config = dict(
    head_dim=64,
    rope_base=1020.0,
    init_std_qkv=0.0272,
    lr_mult_down=2.0,
    lr_head=0.00756,
    seq_len=768,
)
Each number is 128 + 32 x the weight over its row's rms, rounded and kept within 0 to 255. Layers, rows and columns count from 0. Numbers have three digits each. The size before them is the row's rms in percent of the matrix's.

# layer 2 MLP up, 3072x768, rms 0.0571, rows 2613-2685, columns 576-767
102:163113109131126198190105128137126147067169132131148154162114125097128125154124145123136151114122086181093112118133155097108103144140140100106090155146139151117129083189138186104085184147140151155131149196064180133146093150128167173138170170133163088146094125173154130172072122107038073178127126101130102131119155132108134119168132127138157142130145093098123144102181095168134138105111057162070133054124068069070115176126206159100118089141122165178115138146045114099117205118181120127164117139125066108094111098219134186131134202205137097243065145141131128105165177132146124139
102:095141128178066129150108184127131213129145115149139086114124143148146169151133102128131063207109166180161157122152095169115133104146133187101173147146151055120180065148118108147115104082136122121143162127149160191099120131109123124123147102140128085201123101165170134129139164171155077088098160125140135178115093117149145136129153120135124150206139095127127158171168108120131139165141124129179168133157113143128182122133138181184144107095162121177094172084105156111148136116183146115089154118116123106107112096137178107159136128123185115096113140170121076116195110151106146092
091:166099156139160131089168120156102091126143131174107103124132111147118135109113160125135203176151131144067183071193163104131212132144142048132131205159098119117099178138135138143107074114159069078164143133159125114085119117145106130139099081178200075138100093131125158190165141120102110086183111135149124134126125111182142108144121167144099196099126158120143107163152126123092181174129106153115160189119159123186075117164127214151114130170101109083132161114123148111131169109162160040113134108118148059075129096137208092134149148134081167107152137087129163109132156094090154047
086:153105159118112124131083106132103137134132140068039093209174119124113129112139077124126120117137091066121185131090110112124149134132145126087149142149059048182126141107151148082102112147163111163131143088123089100142101115174110106157143104179106076101126131158114116149144112116119128104178113204138178150132073133125043157130077106171136135149125143053124159102103139101099123129138140192140072135088142080092134152124063132148102169094134142135136122106079154066121110161076159132141123130160126092112103129170105133112131082105101125079066007084156159078149134138131100144
096:113120140128103104177160099126144118121142148079119108109096101119103124128122088185103087095166169211162130118166150108129148123144109102116142102098136173150113128075101107143141140106146166132117156160089140089180110124100139108138145117160097078172141143149128137155126149119173087073089162109120102059171091110147119155131163179108142094168108147154140117132152115175122127157176154167112119093149099140094160169112103129128130085119124132146154146131211151135095107114157119134129132109064158134133112109106146135075107056188115094119116159172188056119147125129174101085
107:128084110137137187166097109111092109129128132128140122132098171117098139104099103141122131163153152147132161112172150130137131118158106069169127110144131150124218087150087115091109070189147125134198174095152130168135197168116120135164146147078137202162174115108105135170161203123134119102146124103133161140147159095104103139143105072141137138083147073130162108171154057186124094151110108110152101078130114155157120127143089169098147178076132129154098074090191100077156112122170096167133138165104124096097101104191132122103128180180139162132192167172144123066081142104053092118
101:082159091185165134172182178158101085042134164188149172145122079115130051080095093102058115117180103165171117073170137128169162173101150203136128136154132121130115183129136094133067122131103120073123138166149127149164191094109141119129124187110167116164141135078090184113152136112172130197121144150195119082142139172168117110111179227120156097156169120138174133119158148134166119129134136172098105182176154123142129187099116125125129130163151125048161120111078114155098098154170160184188085072145087117148166130092097100107132153137088119099136142102099123134122132114086101163
105:187120079166152081092149084101144152093106098114167159145051194135114139163140133118127140076194059152187174125209121113154100174076097146106116152108099189172060121095173177158103134180120097078057127101145170134125112146118122099160125077062151165116166102165105136119176135068130144108145111101186135110188105140173140115130141084137149077108131140109131120160123147091154129145138132106157193139096190195202096154074128139162115099146109107108155127124153077134164127052109146145161142114114127146166102143129143148124087094109107112098130112120098156137172200173082141116
093:161159171128123141153138155161103076145122111100113139134134107112107162139129193141158164096137147152117120146113079147129095157129127122157141105079156137070163105100128108176107139195070132140109104131175078096124164087074129121102158141136083150161079163112060130078135100137122104121148181100091134171171055130141168051171177173147145097146130122162164164132140107196110121105143164084138086160093092117149070197106057097120117102084133111089152116122127116170137105161107147161112098100078060091127119144097166126151110130137177105163162171103072108144118150143109171127
098:110087131116150168170151137149094112152082121099074158141138157142106141106169146116200129107085101164181184100143101103182090086072207080110115085093117150121123177183090116139166132102122148163104110133140115188124107106164087148129116073151159062147155094207071086134122126179150172114094129188106098133154146111086193106130134139144101143178088112118138174110119135075131077101092097075114152140149130162115173175142163155158100097133113092135143222185110143090090123098133143144154174110162086189136149123115091086093130091142113141060149122095157123080102091148140082103
099:120116132137124106147139133196127114161123159150151136166099131098072140134104119121155122128157134114132165167131134116129095139165157137135121144155119147172074186212079127137125124162172152164163134100087182126169090163118144112107088124090138145104141132122122190118181101080105154126128147144096126155165116120091115107168111146127162155074142161114106187119198093112141076144137209168110125094215112050133132217134142107154125140129100100152156142170148122127118087130081187134128062127103094161134078127122127110159078158116094117169102051112086182104143102117174137164
100:195096146086129136082136109093169084159136176175152145168135103156144182111138131093179140148095137140172187091110129151105238184120109123109143112111129157123093125133142138098138183154103126086085154110127097161202133155163123092094155095102138133140171128116081164107195131120125107169124158117073141225094098154118122148083135148146135134169158153140116145111154076082178099128179144195100162119187110139146109143129101087158096128160126085159104106123104119217107000137113105190125147180153137110110154206074164147091153142123173132138109120123147088106134094135093108110
110:102144131116117157090153175172106087131158102184141068112139143150117125184159114167167161143120193101108117149103162143178124191185136132115182086114102179124166163157136144126150124184057129134116146217122124148113132136091073165125074082130181173100118147172144142176130136123110146104160144114210141167212126155132142111157139125167121088129134118118147241094109141096086190134137112134159178095044139079111095114099130163124078111179136105139112130147128120134117172085118131112117147150107114126133179178129169160088158107113086125088103078063171166102044147157070158100
104:178087107103075132170122126135140103166142116124108127121093106141139068203155140134038103085095144142093186097086179117111179171114149079169139149135123065105161112117072180169116140127165119105096165100146125131076139159102121133101083109089150101121143110191120131095131046136092117117130113179160130128079142108156101113120113153136211191129075131153141189118155154102129116129166111112138136139172152151098105076135070086174093127101187081130183098119137172143136139108160143101027172106125126158126071123211124126122119116097111190109065116108144137105109140101095133136
108:087119127169149116172068143137090114173140148158125114105072114098109132129138080115097170119101094096093170152099080177069113135099018141093215183126131097199142148132164221233106108101108100121119134156111157068147111070128116093159142102185106115124117052150092101123069090086113119104150116132144156107114136112128096133179153072030104174073144155119163129129128149144116132231094096103155170099112125124122156139140125106113159192092109186137098215144127139140170135095132143077083161166117079101137107151147102095189156076138154087139127101120090127108064097173144121099
095:112142176111163109098153124112103130117074112189094140096147140145162041140128137153137113153223129140059083098141126123140115197094122122159123139146150150177153136113203136124135177116166136128130062147205111151100147077085151115162128141159092152087130095131161093068159090118011085121171148104156193089147147156141047122154171137143182164139203122103196139120091144131096126146113059110126139140128130116104045134167157101138132085091090133142144128112121132081171100112168151090115095160154146127133130107098113178126136143124147079165071163157112122112085105181077119123
101:134100181195099132133127133181037134125091100092094150155136086143069138093113187143142178144116094132107140068082140089137112146082134152103119165110109128154158141169086147105156091158157098176135121089159091133133102119143127169179087140119133134148085110117141117090118098087094139194111154137112142154151158130118116167163135158156119117116065113104154125203140162144133138122137179115147140175094113069132120178137121113113073159172130089087101111116195152113151144126156089167131164151185088152177105092071126114088101182100140198192136098165121147111195084115089115143
102:131170146109130091151040109092157139129111135135071107104111095142089123167155121127091138131119086167089124084132173104177086183166142086117165085153175154086123078194124143097039127128138174149154098134139196182177155133111062137123097162148118143079108049206152092158155138090087148112147093164172122099127095167132146084192098114108144086179107133116103205114141121104176167076154131156118119097142114106100118119120124108151068220097126122143063143060126160151120125136140124081097132110172123127118097092097152133095105112151084150114163127169196170149145137147061093099
097:126128124173102139172146177081095134151111147074078096184114109099167108113118124098113135109100142183110141127155115088134156134130028100101165140128111153135110137189143105124127151098114149156112094143146085165127170114129157063231188158107160123152105088102102253106111074143125202191122132145131137128176145056160091153095136089148202124096170064167145172107168134138175137144111134166101129106122128112098145113123121157150130132149185070220099115097131107080121115096173176129145121156127142119115104133119136103123080125067152084086063092108147120192151130088143116194
093:120166168077094103133131148117154103137175082161143143135177081154131077145158091148175107095159098097157111156166094114121087120111122127141141193201080146124157152056121185180124171148211168126109134182101144090129082136140205107116136107097095107134098104171142141157126181090132171116114119218163133114158116114110176133147124115124136136127157152167141141139086132073171099117074135181170113188111134184124124124140179118129128075108166128076104119143102171112144139127119135105134162089173170122130161147118139152095122126132132129164117124190157157071116139127127142112
092:122167121093114095111156138153150182094133116155089132122145128133215166101161111137170119120115118107111138151145181103179078070107110120121144060107081082134094094123130052106109124142149081113110140069166166153127177168135148079192128144118163116119137093166076129122131132147097145103144118195066140181137135153213103077121071120092082170120131157180163136167167096121099178094114119136165103109090147125085155088170152144129170094119104172099132122121154071118152207108139135115109123156143111126140081049146156152100170132121082096146135136108136117095160122118102097149
102:125143142107195181104127152141080127059129150083119124119080121138138120126129105079050179161133099145173189115183118120149165118194110141160083196176155157126158152120164106076106105146122081134143117086147092155144119135068148139150127180093065110131091129162131152172118099106106092104126157103166136112115148093114093125099131174142205112061179134151134112088113091123068108102167116178179078064177220134119113127068153091174163125103108136164125123134089200118135135054161129125113091204103109122130106089135112100187172142212117198104130136182134139153133142124107107142
101:158137086148130146085137115104111128129118124123065149136123166137123132134123172099146195077086161106120134101104130140127140151137131083117062137135168097121115148142171147077116136179188124118126204134183202147109126123094186154089102108114075145188139164059161108108134155078108144136083177142161128071139175179124093075123110082112088060179165078153111107139119119115054148032136147136122166147078183146166113101112149109116098167214144154167172152101081146078117110133085088166086088119105136220157104146156119110108133123179235130160147114099121093189090084129115122139
107:172127153152168115129105092117092088142109101121145132115122184070141085155128105162112149144097132117124205145185181133075154094139101088108124128128053073085090088135145158088108130064100174037152104154114155094164124131120096144112157189151149133099160146118116087102118073171044123095097118143130116148131072109124026161119078092122145139164129076147144145166110093064060146163113131083164155088109161132102083179149072115107153122068117145118130100150128118168083115075118149143085092114162074106120113125112162146112103073119177136214110134081103152192117165107138107109
100:147168108168174095156111083111128164080148181186093155114208140120101160132171092086136122121085132087165149144101167110120112130101109104147080111099055092113133119090129112132112097158173124110132117186167120129115121205112176074183154126150104164119114112107118116166115129126128135154083084120174168120162199129076130077120087113117102102129157114073129106105162088088160063141123109152081140132130073119183152145145142094071154081137125154113116179123148123131146078099067087101089114089120122144116165125140140132169100161127134126162174171135119183118118159147123145169
092:174133131059108113162058118102105185170107136155178211142156119112093159156089144172140139123083136138133166113117056160112136134113146075067132135099134113127177220087125172124156176112152149139121181150152167126113116132144153109149146089122113102135116065129068089161112175202154100103108166090125139110105060176079126156132136140137083093142093030151162115074115133121112103149085174083139148161158209127082114167155181096194186155093176098175103159090113091111153162166088175077076091096147167107128170109135109172078098139149143172105177171128181175111187166162162144130
102:162168084101142168115153112171163180151106081151149148136105088123079161088145152083148169089103137166122192136137113087097099208084121105112127163157138128102103117145119102127133161135163160127095119173159107144137167113115165114110091100156130058140109101124109144101105101122145142144121069107112203099153130146127132139104155100118118108097165134084128173107108162146138116169109062146081148177116112157130131117172126075143144131085098097054158128084129124102115104091112148078142078127134178126111132127118062119081135138119055172072071140082141114134105128080103077079
104:167087147106157123171130155056109135086126159129182111112140136116136053169089170111106103139114115096122142082135116084153122143089156099098080161113130098102104079078134118143099118115108157072128078127117166157140107097183210144149133111106136091128112160138113081128151152112158146089049122144208162169102166223092203144115089150152146136132135177118144125136122177125143094166084091214075108118160108173119210156085166133086139174136124085138125123148170115150144121080112102140103133110152123131156162125117078138107189130121156173124134139139136072109126116123095165106
106:170120103141115118103153067134129143125134146130183102136137099132160109107097103122109134100068113110101080091118137129072077188088095139159132120149120119138078073112145133170151146163070116135152148195135129138139134149126131143067164163095131125134175122125128160105140154116161108069102136135171119123123069104100144124172184085093126143128084177133102072135131108132119106097140124119165140152163136136135118119086123124090133174100180092161122147148081119127159166110128164121102128154113098084202092148122116150111068161181154148160101184097110157121100141122134230094
107:055179099109166113134175204126136095052127139115054073187113217150102117093160165114178084108127110140166161106160121084104125031121087168170157108121141131137109136088127209112119134166073132190105148138121106080130081123145137143129145109082104153165186160117161135169146147111070187164146202088136187109172161145146135170112117085144141176142091120165124154116097147091135112150097103120100121133109193127178142125132124160112112122140100139095114112124121100121184048117118192112134076086116132169168075119081112154161069131106121113188088108078126092128129166166107116136
108:152108110142090107121123108123126108138132165142128135104069055156125129106079105112121204133146132118111143112156158081107140155024088082131041212131126089173121160117123160130135168115119065144097173193121100177106140117118148078085119096147173112081063125157139106132102118108095146150114131147137145125142113179112180100167084149103107155121124100165142090187160051151115167176110121130108142114088141106144106177107132156115140116146127142162080160201093162145123110173111075070113110070111118157171166125190103123124122100171088128081057113137160100241115093189139154075
102:146134118137118098181135147185191112023152117175140137133063100118161163131078074124119137149155190134114065123121106132104122138138154158097151114132128142085170117143183138094086131161121119097082142199150108115102122090133105142198179158175118100120088131157160158127186119094180072099146107085144159102099146211086094145106120134120144091087136144125177124100141092121147124086114098131145146157093165176096139169104152139112171137197145138183099155118138092178105139167086081101136086178149162141131083127124089146084154147103130105141093192162149156061148130127133113057
105:169097136131120193108089114082145078119119144186138167157092088164134126090126151162108156147079137105121149139118031204138102129088096182072126148094121108090118131154107112075135175124099127156138153118137170127118125071146167140122108158152137213120153160117119080147185085098104139140136087144138141174081148099139101111101167155137127151208101116072165188066165147169058124084156151107155138107144095114184147113107156103054119104122126186124095157130140156102124118137159110080137090096122052112146183124081192139129156192148182223062132090161151102156141153118128134138
105:143122113119088130160163129144137156123072108108108122160103101171147122119127097178121168050110143131110158166114152031097115154151133131139098150099153071212167087103127108137148116130165066080211143134093126136100116168131141169077151103146139120115128124111155166159153177098099111108136119087053092082102111069094107145163112130077141096154102186126082154097111069156117056103097155169143058138141137083096081132087186120104110117118132182042150126155095058146109143099151171154135173170089119149079166116143163090145099135149158131115155131104131107152135115144141156093
100:108120143066128101178135144052132173159104120166097140133190152177139073104100087091121149075114130151162147059113092143053164162187138164170201118110110073065180180142101162105172128104104090198102114124137116193165112123075162088173163103210079050152128145116187088101146093065146077135089122139140111130096093146161105150129072173159138146157144129132149127180144120140125176135146145084099141114124103144130181102089126119086133101100182133065143101140133089115137154143132098066092157129116166121134130122148106195157139088137164135092128157155124072135095130100133152095
104:083106115133111152134127155163100141148143163109176066106138098119084129093037111077146114103118113162139120125134131151133136072148159092147138078120131113157154109149167061192109147145121119149157118143076157161136186120093165126131096126110116129080129100165052068125084094065086133075095162148160113074137080137154133126148116084153140125126144079101114132132115114120158197089144152183140132109079105139131138133102159116108121110094168162129121154061069166087149108068093136104157163135147087160132064140202142133094177110186109199115102169133141062106116123109131080145
102:156115130109098116170116116147143109126124107129118111120179128130130156118138143117167110162124126045112163121129151155139171165158164117175163100072118103136192151174081219111043106136112124109098116137173168110105141109141183121102123101081149146140136167186119109149104170095109145109131083146097155151070110129153123141168112143116146143096126122133120128211139089074159088118108092115129108143113110177111125165100177103116142213144129112156122145131095097114097106120107126170152141089183104090129114177070139116094108082113152134156081070137115089094138139114038115170
092:060138118137109092110145086144165117082103112112082124115161204147145084162145088145169167153179125136103128126108143094131144123145167136126113102130135109095231145129164155097133178127095181152150107194090105101126120097138139081162228110151136119123111122188122134133110146149181106157116164126218150149111162109131137083099141093177094084144157169162120147116100144132096140122133163124109132136150119110146092149147200098168148097135125128169152110193117112134125091106125182114145081114102121117132122195234143195136132142177135130131172122091168131073160130142141109131
105:077062151130135163163119098191096078082196121097143135126088131155122186126138167100161133121098157105094137139157094156126110137086102123107146076175147114152147124205147184090141134142117093119103181133128117096132085111144156135186128117104144164155143134218112165098108157129119117182131075135097145133129141050128119065141105088045152174126103150152229155150093110140157139178134187119122120112148103194096142128107098135133102141089095175096221136119049122125085121102124099095157106162156117142118136145118121087099093159063106112140177121087126137130129145138124161118
100:135112136115084121114103107180116101153113125114067141083154116135084101102108113120077092152138152113143180113180108134149150025094136135109106150175102137235122215204061129120049144116175140117168173129145160168143149131113125147143056161156146168137147105073103121115134167119087117120111124083110116192141117111105105156059126116142128116128147089167141157150119115106169092117137183122136153132106131164144107180154144145130136080112151129111119185141182149137118106074160104181126146117135156134144123161111092176112139166071139140120168119082156187093111143124074114144
087:110172144123130136178134088153093153116094129118156182133135060108089163109166168106112067143156139110101114137142131142133126108174121164130137155136170115135101103100088107198129156112147129143150125141115152136132113089125115170126090097114111147107135121137103139137109129151092137120079122123105155129086171085153082092149210255100129095138160135193121064119103184168103109153119163115163098126163117122114146165162117129151101120165184105093140126139133122213156186118172118150131121151135105145098161148122114133102098107100159230177144097104161079104137116139044103141
096:137109125176127158133153139132105152098108149124118111199148194110152143137057080102147064117106141112137095128164104171122122158152077105076065087079110152176083195101125153116125158120113223056097140135153123102171185146089168132187089063150151165136082171117093122148133135093066092087117064162111129107123167094114109111156180096135154149080108154127096071081119155140118155108125168147063155150125118189057165145151135097154150110172166132115122148167073157103172136108171146096126142107146101100150116113104159142112051127092095117095116130107126165128091081164105130172
107:127109090179103146111157141122163072166108117149082147097110168130067156084154141126131119127125190110087120114156158095077115070104090077156120108131165082155173106104140148201127170147096110113062139159123169121134076107127154118145151104158117122186179108113086106084145082133141144102088159115156225145096136126152125136075122159120088093160099124114154122111070169101134150156162134139136127184127124119167085124130140136132070091121104135125119151214034148175121157109154172142108138173138067081163115154141177159102138095109162129115102130131113099128120118115142186072
095:107122122114143171137119083126148115102093105139115126149106166156086098056080135157177115115109122077082148149107136145133118155102109100120083118089082134169072120117178149136156181143137115126070139175167040182131114069173148150175100132088139157128120096132121090141124107130129124183090137131110125128145090143121131134134084114081118141168084109139130062114162139134122114189142102130153160162181131111170148115119113166050149124116174143169092161127136115106096114104093169106127070116096164123178123106108114161124127142076179132107189153131164086099133171099141103071
099:082121191105161143123099093103203201137110161167139165148155133070132090119120128136125157163106135073056138085076149105109130127143167082101138152159113106113145096124120141104105079091137119096131137111109149131094185161147094127135163140171145129144084064128144069080118115101150167174119225122180134102184128109158085109147144229139146123171083123183174127169157136118097131093111104135106079132163105090175193127145143098080138130128134137111161112133172160077128094074114088157107144146061113164108095124094191154094130114124158117141120111095108117093100148122124129142
103:082068169101147123148134110095153159177132150126143112111155166111097108114140111118079129153079094117173174129112158159166155063146135180108191082109120170108111164188101147175190099161148140118150130089128097150110127086127084112125102083190098148153127109110134112102159155168165149128148142065108114089186126133057085136137089127207102146139169105156125075120096090137135185167144093096180139149190148086133165156075136217166111146149096130121133118141053150107136135140095111127117078164076081178127125081119176089106105146111148088168066081135185091144133118118162141099
093:055081147111100132171125118106114134117155129086094182120091146140156145086180146181148135152168130130152121144119141180178156076143173124088165155111153147116198127116139095083152075100149154036162137116105135130134127161100144178085142090143165089118130187173144151140095097058117131179087189122146110114092130137150110120157111110087112161201138134131137150119154100066107135090149089109123133110132090099124133173171198140134124119094093168119110140115122227128136145134143192130144074123122157125155146147130131114129099114112141092097155149102155104183163169138128079129
104:149121152130114128164151130136221170103131178104113113156125147071077128083119191110090125098087160140141121127189015151151058068122137090142105099122125124154096176116151065139098168177203135136177119133150152104118109126192158114111155108102102081068117191111104115128110085126150164142097127137147155114111039142115145137136157160158138144198170107132164139161137139123191119154095112156118170116143135101108125120131113133141205098184095111152118111177198095168145089109174119134115114122154172110092155166129134095158143102110148168131105149222103172104175148055138131140
096:106060135111125223111052111066112159092105086110139125183154156125147128138125118073129048112120132089097109124126186091178158151135112159115106157115141132164167120087105097113193110168121183117125116173120136070107211131055107193213140130085106096171160137198113093130154186110119175115154165142143132119124108124144104178172150107091121138103080076127104207130171089107172124171093133241109067052149105161124131138089123065197143117158142127133148204128140131115087145123154118164088175068167117117119142090050198088170150127129161133124116130146152073090120110118077205129
097:135130187140128057084000104122122125136129122089108146124077102148153123083141121158118121121191131165158105165147115127138128125132148105077175109155149117214122137112120149088078143081134115154213157096144104127213091142157148143166173108153178107099115118204136113114072137104110117088111072142133146141150120142178142152157161098151174127205156136151133100137118182121171100120141157156131195193189131163127089169143147092133137099139132112117124087078135080065166127113081145112103163066110118154147153088115112183120086132128077133062097153115162135114140163159137139108
108:110130141105097159124141070112126136170153184130141155193131120112149098143165117154088143135159116126103146166109140128123093093126103089107114095143149112120151128105131135119187172122080136109126088109155156138134103128042122155081145135122120175121178194179131084198163124178154156128110132130098124135109138138205129082154202158114180124120127076137174131210103120142138098146100171089103117140097067107159101155119121139139124115158136120155146096134127138140119127129209135160118081106104134190075101160121150111093129077139152151144102137126037074144104077089181110164
105:101128119091151154079116157179152140149168123082089094114072090071112172128139131111185119129143141141167169083145107167158127068107124119107122145098127169170103145164129142101124136135161172103177191127122163085093151173132148152162110166186149139148014075145137153163184098136119132139065140094078120151113134068102148137154121145142156178146144090120095179172196092196132086123119148126133153111159150137108090173124087083099066141140146144155142104134138107169145156114133116189111142137171124133193145116148172144129157150156144125123150087113108134134083150114133171061
098:104099064127160148139186168051131147152104199121092127170123144125112048088126123074120103119115144099234163109121166085136108156108131127110126130104087100148112099108137141154079152163113145108133187128143114094115138109100134130138139126180098092116145056125128111108153155151098109102148145154174158170080138150082114115191123181110158194129188136130098108128040118171189187118153057099170147155126116072080109090140116095136160136127164145161117153081098125127123126144135145185076134099118036090113133103078232121085143130078173130135159151124118113255119147150102106161
094:000150186129101155148090124114177087096149102136095113176133172144141129169122143202120180144145135121118087143135164120138179167113159118167160115142080073117122140095160152110105138174099146136078089163132096166146168092157174123191164156109168142112140114112126121131172163118099130126081223110151060152147074082085182137165173135151141135083136150163117125144094107145166070200094113127158122119141119153086150070152136139099161121129074102129128142188075126122142175136126122102094130133138156116150135102149144062151135146099114068083107150132134114069120139087176066119
098:163115086205057128118128152161174085149153113110153137121138111191153161136130085093142105192124147094092122173095130109098134138109091130118134103131061128162111134177051094132155126153106213141128134086118069106160141131077139079186091100195123171178167109096129143101133096149101098121163126093121172158140144148085138160154093106144129147129093076156141131111112080154130095127128105129105084113169125140116156101075086099107131127106108164128154108099109146121126147116154155123101138177098153150100117199169115137125120170126145117128159152138103144147149135089176088141
104:142138166087128152133103119082145101131132158106151089108103091115085152150150115157013054128123149099073063160092095108099159168113121147135116128115135116173174177083124123063106152116153136106184150088116138103151178104087138135212191083089144139133150135053117116145101139160171152093053143165101104093159097156181134106128101177185113189103137080092149089140123138137098140137142141115079129107134121097113134182149124100102099139066102144125145106140122134132105084144136171116142099103110127128134106148152107119163134084136049124153179145229104112116135105146123147166
101:127137156158178055147175165145195090136131134125116149122114124167107076105121091157116169084119127093101140119113093152120130158131146153121120098088122093133127199104172121134114113173123088143140133106100167131137157175028120140150126162127126135073097105144064126128154101126130105136147093118016134144102107187160102123112072100105094121121140163141148123211127130134173124127120141123100146100145064071110170119127121154177097082095136238094173087094132138095144133172180120124172113114178106117166134180105147162116104125165141200129063105183127119136071142130091148116
101:151125134088092120101093178104098112068114125119108121136093088117186131120140158101115101131142104117088158175075186103143119117118132188136138124139130126188120069200092146180134093129125142118128148086162086135128121100146130147200127103095109096191100136138149209182053092137112148127117141186124065134093082048081119107066103084121095121169133119106130151130092130119173094125162100072163117147110157100103148108110119124084144187075131122077152202148136052114158159147073137077111118102166118101119193174116085098119122081110125091139153066141155150177144155124120116139
103:117149174106109074148104139127137159118093103153110146117084104112177110090181134159088088205102173116160135121165083143133131133147098180168119125075115125102158121114173118170152201129132105134144136181104146077152120172154145163120104098106160104129153110097143186123097115090122116121133137114142136109088183110173126056122136149109138151232181135131139150145126121113129137110110141138109103143133133182089101093167127141158139118175101120123149115124196086184146172125182119153073165099133153083082086094120159097141134125109078049094077049105118060174145085165151143104
105:086118142115135125125130081168082149150108111101105129154103061101140083088158109179078151072118116103074133205129067073121162115103094120076115160131143181120123191143124113134145146109081154083180169130167123127140090098157110199135094105137112136153089086113136102102148136100082177155136077119148183159136064107184096107109124127076128135128122166099103173088102111117084127096144164153162166146122158108093100066117218114134211117125163088134143100137157104084117140125107101159160109112132103101148128240158136114119040143103092174135137128156101157144126148122134106079
105:122086136113084076098141110149168108081138115120127163122133127081147159155136126133114015149136094153116080076089132119189118151115100175114085081101112098122129095099126181200124111114124162151123063130162096141145139132147090122139121122091133046077116096164157104130092104080162137111167137122145171131144116173129085136127102129148207138154119134115201119143184143113115129120126128168208147070171155117157070148136139145102108123188129175117121135111151043110112165158133081130154111178155156088147081087125114129130105089116153052091139117113200090098166169124126129106
106:144136137142100182130098079125071097136131095128179110147188107101212131064103126187129143093115139163085138170128131065107126118090121141129083097107043105127174139170077077130109228147101134111153140194106102183105096124122113149099139111112081112185106176181081120121123175135043186113108084122175161090128156111141141080101161148120159101096096193119123120104129109197131180080114121189095120135160115094107120115134125098107091099116133118153087131156123056110161104120114111132116172135147081169121131159131149098093082135090140119116103174143120113128123168157115119101
105:153157099094139115127133196140136121171139188110186134129219098076088088097204156116124110156098110094101111140159139125113133094085103129147108121101110120133084116106133128112161070050134158143092124127135114165212082135075147060067126149089150081132113140220082126107119171127132186072125101106129164117089105131152123118200116113164079123121068183092097115158044127114116116090110142175132154126164136094113150116131060088169131085098098074152144143136132150120161094128130162150126130152122067116112102100110159100137107113097169126191154145098117141116204082082093083094
105:140161128168130098113161111142121168142113228058111148125113192126101144111135096086093140173158128183090158101144103094170160083141115198098137107088164094115154103109133123095124066100105093234152102125127123111115134136087143174164175089102097131115134164088095112120102099128172080181106089124088124133180134148097057123096142112148150110150082044169138129147149124143156193114090031110149130090101086121120098255121136070121121114067125142133104161120122149095077166166171148158115128146095115155154127128089127164094119134129141156121168158093178092090109100159156153120
093:119111134138157127175148100129127144153013149135123132177120159117107127120197098188142133106145141116123090150172064116205145115113152119149180147141124085195138144129084087096051124045133140170094132112167106078164135081136098093124097096108111143112154106132079092143062139131150146151131108158142136113094169097117093184129097137152115141155092124129087148186115094146169168088104140067100175038119130133147126147087122118100215134119127117110107056114139102132098197126109164185130085087101107123096156146151117100109140112191134104123186170101111146133195127133118099178
089:119109133137091124121079154209154190153137089078119139123098058136219149188145129137110120150074142133145160155131165149202151109098098120080091145163135113169139122125138155143118090122146147125175111156095082099212117064147125118127125129161151087137107094100145186190137093133142145135143155122162137140088119086137147087156088151086095135198057081127098140104204184203106100123131120151162138180165134160140123169145127069086159204189143128116132140165148159137133138118199094107192109092155103107118097128071103091127126107093148127141099177150155112080118108116138111074
096:138167148156124107135110161137138167174166223068158176113091079163088114140103148126189106119142096159115114102173102159114112053097147101072127100165180184169094099107117126108087142130123165099140150136179120113077158139124105174109122134121147176115147154164144154116108124133104099060093126124086105135138146147089125165113164100166096116113111030179186127196138146079166115088177160099071113176148141123191127092086101168151128080119117131104142166141146126073060135162145124152094153088126196166074129145164110122154138114159087082093093155212164108049133106121113114086
100:126151089138141172158091146166156085168080184107113146132108105137099152201169137108150104137136157137108107117126152155134114136123079132153146136132141129156114178078113060086000174163111104070143136145130138208136097122146142057136137102105060134122084098122106126168129203102079099111144095122108119117118110141177148101113154122119118089104170127066139102089093070133158118088147123083172162143079211151164128128142125114119143140100103139154151072120143141191136084105141105104090126143118166144117118116094206110095158185132175165139102084129103123112109152133093060122
101:075125141084054128075102155133141116079159155111136132081176122101110140097132113137148101156137145157100125095124172106097122140118092108162134153105140131088126104103106141094105058160126159091144216104170138130152151170089144107205120090202177137080100194095115109145178107101108142081093101124121118084154157116080150112163100123088119073115081130168123139161163105125133101149152148132115183124151133107102095109117123166070100165136087144054143108098077180098137151094164101114158044100094090118091103115156152117122128133144062167146090118153140100121152170135139133123
102:169105125120118084125139126043132175061136131133186127108131127133153133097142146150143122167140170065082192192113141103089098074125104166153150131168107114151110113137046108107114145146101121174215160107090158148131152117124142151130134112147183133103128149137149078151120153168180183112114124106104128108121098141135135108086147236146103197068126129147077152118139084097106052159079153151131182113158210108093202176075125120128131166161166144168115100076096113126110096100065142114132125109077141112131157108157154128154131166181144164099149086147153163145128194083157169101
104:144126180098123142127117151184126158148142115126156142145167107158101057112140153177140153155069109143145173096105183144120122127065118203105127126132138137101154129147053128156170127135125104097188105159089139118057102161136101124100090175125150136182150148112129134116141178115124093130155126168137166166166078108085152131166163124151110104086162112132068134108045130207082085174169168079123130164098102145118114129115162171100113113130112111095140113177109128097153108119079122172126162090127162204116099071144160144117094147138098154113116094196178119076119117134181132196
104:053074098176064128177179087178148075098150125157124097116113121146116105076115156132151065149125115138098162074124131134111106171146126104137145114080104125193114066161133068148100140105096150171124107206160141156178163117134206140082063191150137135171076139123134164150126157135126146130177176174098150119136093168142118090128108103102180053135131111121136096111173109134128106103059180187117136113097155169204105114154177139126102072091098111153118078187100090216064165138147109156147107129075164135133117108136148110112201173105091112135124156148149127172170079111103127120
098:111053130167115078150103088082105167085150095133123109110139074105153076148108120083105158110113100162116095130156112136133123146142113141130138157100107154146086040082133153140039118079108160118135129122107172207129171207142142120138141148155123071096106127120109102131125181127096128122125161114139131162157133150081113106141175148109127147092096144136144174114060150091094163128143122085094135103121138081070130120137099134167112164113180172148121181104108110078093170098120170158145142155087172093157101155162168130107143157193093138158176128189127123114114147099104085159